Part of a small language model's weights: 2 heads of 64 (1 for keys and values).
Each number is 128 + 32 x the weight over the matrix's rms, rounded and kept within 0 to 255. Layers, rows and columns count from 0. Numbers have three digits each.

# up: layer 10 MLP up, 256x128, rms 0.146, rows 243-255, columns 64-127
# down: layer 10 MLP down (transposed), 256x128, rms 0.144, rows 243-255, columns 64-127
# gate: layer 10 MLP gate, 256x128, rms 0.162, rows 244-255, columns 64-127
up243:187164097129159102087159128137115100133054124145092142093095067149110099103135171108117114154155137104080111140196148119122151132134141107119123078117108139199108165083138164082160146118140151
down243:127157142185175085124100193135131097124114154183135140071142100112115111097104148152145087089150093118117168135186172154083142165144137160112104115132162164079101071094121143099164141145146168
gate244:134138129166089105129136136140185112136111136134150098139123137102037112079130066130094138136135127156132151081207123125077138115109101157086126137068075097133165112154146165118095109104141178
up244:086163053142143132201060151080126101102085135124135107133110116109078125069167111100129063158148117077120104117171154172158196145117082147133119114091142114127170138135114126154060112163125107
down244:104146108119166111110131135134116108082142147038146136111129080118147109154118149071096045137130155126144120134053099160098123107128217143089135075143131125185139171116099146172082203101089095
gate245:151137100086146142059098201091118129120098112143114089128121094153123125098124088146147146106151166139118116149192173202194155098147087107149096121094126143191091132131142109112145062125078154
up245:082169113151134079129115092142168130135114132090119120107121075114185150181145139153119198099161089146159137168073130104178143152130172102132154127105100160132086151150133136084091090143119087
down245:129156076167154148051129190069080135090128148084072087113159122130163143134165090145110179122139143130150142121151177164115076105134128158146146125096156115175093117135086079095159087130106142
gate246:122078155200115120115174160090129151184075173143093121124104079168138090133150128140140108118164115098137172191158112100148132170094186107128184097119127137101091112143160174126135110164100122
up246:093129104111113078129105121120127117143084149191112124137120077124130061169107195162157106116142095120146101122152143090182113115124183121164173077094101147120066053129155174139159106176129139
down246:143155127068149120130121044169147165065194120106122139152165179145081114146134220138167114137074116119128063165120164150119114103171136134172109131134113108154099148170099105147115152089134126
gate247:156125119153178125076120186108134110105117071148104115100152146124181153182107116072143034136045140173182145116117132134122096158143116081112172130122108160159174170047106154173159112107087083
up247:105140149117090143184128072148116122123132176111196174163199134121139060142150111118111141199134111133126158109093168159146120145159086081117083157132085123056153058123135117137156138137179113
down247:131099090153135145075124153120137164160109118145138169090167157141129115128079071138114127119112166153126128121095135114131145118153168112117131096108106137165113157144142099117118117170126121
gate248:131108132142153137111210102146096093107131104139093187141155115096174134124138074049142157126118100056055143120132154100166095159132125110097185064133128180116123133088128162160165155150144141
up248:121073079089083131172111145130165164137147178150186061106114159158188118140154111142121139128082086145128136117074192112099152134099108150099054123093149133200085148149087056081178109063139146
down248:131172153123099049157126132079138157091086067152135118071082123153109094154157115170144131135164210152131107123130129154131095133099168112157130169153131156127151119093136176138155104102114139
gate249:150178158128128155131083102102146106097162118085103136120149183178123107171068134148111153121137111147178088126144160115116151097105123154053134156103150087109130110130146161132122154146131112
up249:092147132132116136056181095137138151118203095113154183170146152096131147153128145145160182099111142155147145172135111138157188132122083180162114189152135101067131176119098121162153162143132095
down249:165132100157205058143125165076068120168125131178121117102113127075131140140085120119166128158121145096137127090123126184102113113129128109132148123135144122154120105102134099164169156182171178
gate250:141131137104105144187137067136146166159116173077120155115133160104116138135104075125097075148083148135145087101105121071105131129131150155175095056097154130118126146140137094152165141140129169
up250:124161156138097155048120139121191132170109117121143124163145111139094106140129118137146163154176130159142152154085125145077121141070154144091162115092159104139153125117133133108162097065169118
down250:107144104152107117134126151147159097169130124177102127092150125174094174076180115146181114135079133108135130109138130130175154122114186082115090116166121116175146112138114175155084216159121097
gate251:118110200144144107103121127151092116141154126082101141131169126152088130093166099117080159139097081063079106171121104198159132112075108079164104178092147059171171110124114143142132151153176164
up251:109152091093115076099145131132154100134146153145167118073140128138088169100158105133139121093086146067171107093113139162112043135173108084081116155140142110131078149114129207136115092189125147
down251:155129111188145163135092126091127190182139132108146141163077134115163112126142128085136079179177158132171114141081079119100074077201148121088166083174068162108091158116151146072162186147130119
gate252:072094116151048148163177170152205085105120139121129135110086108091140120112168118081111099109118142152168129170121138092130142128175149067150113142157120141158177130086081140107104122119151084
up252:155113169154141153118151141126122159155100193155126077103119125183149102148120121201148220147110131159151125127105105145151102166116139155120115142097211097154135169118109129182192155111136147
down252:096058135146111130135177076137150213181121145131144088121129112163093061128100066062079163103117092145170164100071115113104051132062106100148127124159163154171101126091138122081105150123104124
gate253:106122173161085113146120124135038192083104162109130169109154083081182108096139122170105095167169083136170099124142148133096155112100099098154131143141128128127116137128116151163128123155201122
up253:116165150098114097128107109141132146127111158124176153162121120142155134156090117105111163139095140147164111101156146069083098142127154169149164134134092118158128150119088143116110114089152184
down253:142125145167100154074095184141104123152143176079146182110096170053103110145081104117149129138175132129133119160127185111102110153139111163184092142142103117111136136084147142128145185143108076
gate254:173162105182110156130155170089152156116118116079189116161054141107120063116134082121143134108136113080148177146106147070163172190120126145086092134200147143117106181116161112086121171161112185
up254:083079132118114101066159142129176181075155096119197161127105067099164086187107101094090077144089140107120142171129092129101094099120129203164128112154169133163166068087156100103127161107186096
down254:105187099170069182101115064160111149115094033105161095082165181153123093085126089163091181056101123127172137079147141161152134101097141134160085028150161138108143106196122133111123096080143137
gate255:146136111132103150129153144144101111136193147149129149095183138088167140147171104127119194157147113112142159098125086077117156090118117130108158125116122141150150119163131198102114123113127091
up255:135112083116099146132092124129103084054102103152117135157098103110103160060158111147164139140150076143173137070115088128122088129105127091132137136112132138102148169072152141147148132083202087
down255:104117099074196161104124128102134120105130134143078127132125119133126163101124100106108121188134085099156116110088087169089139150100115136156123101115104156139149187149104151074136095142095092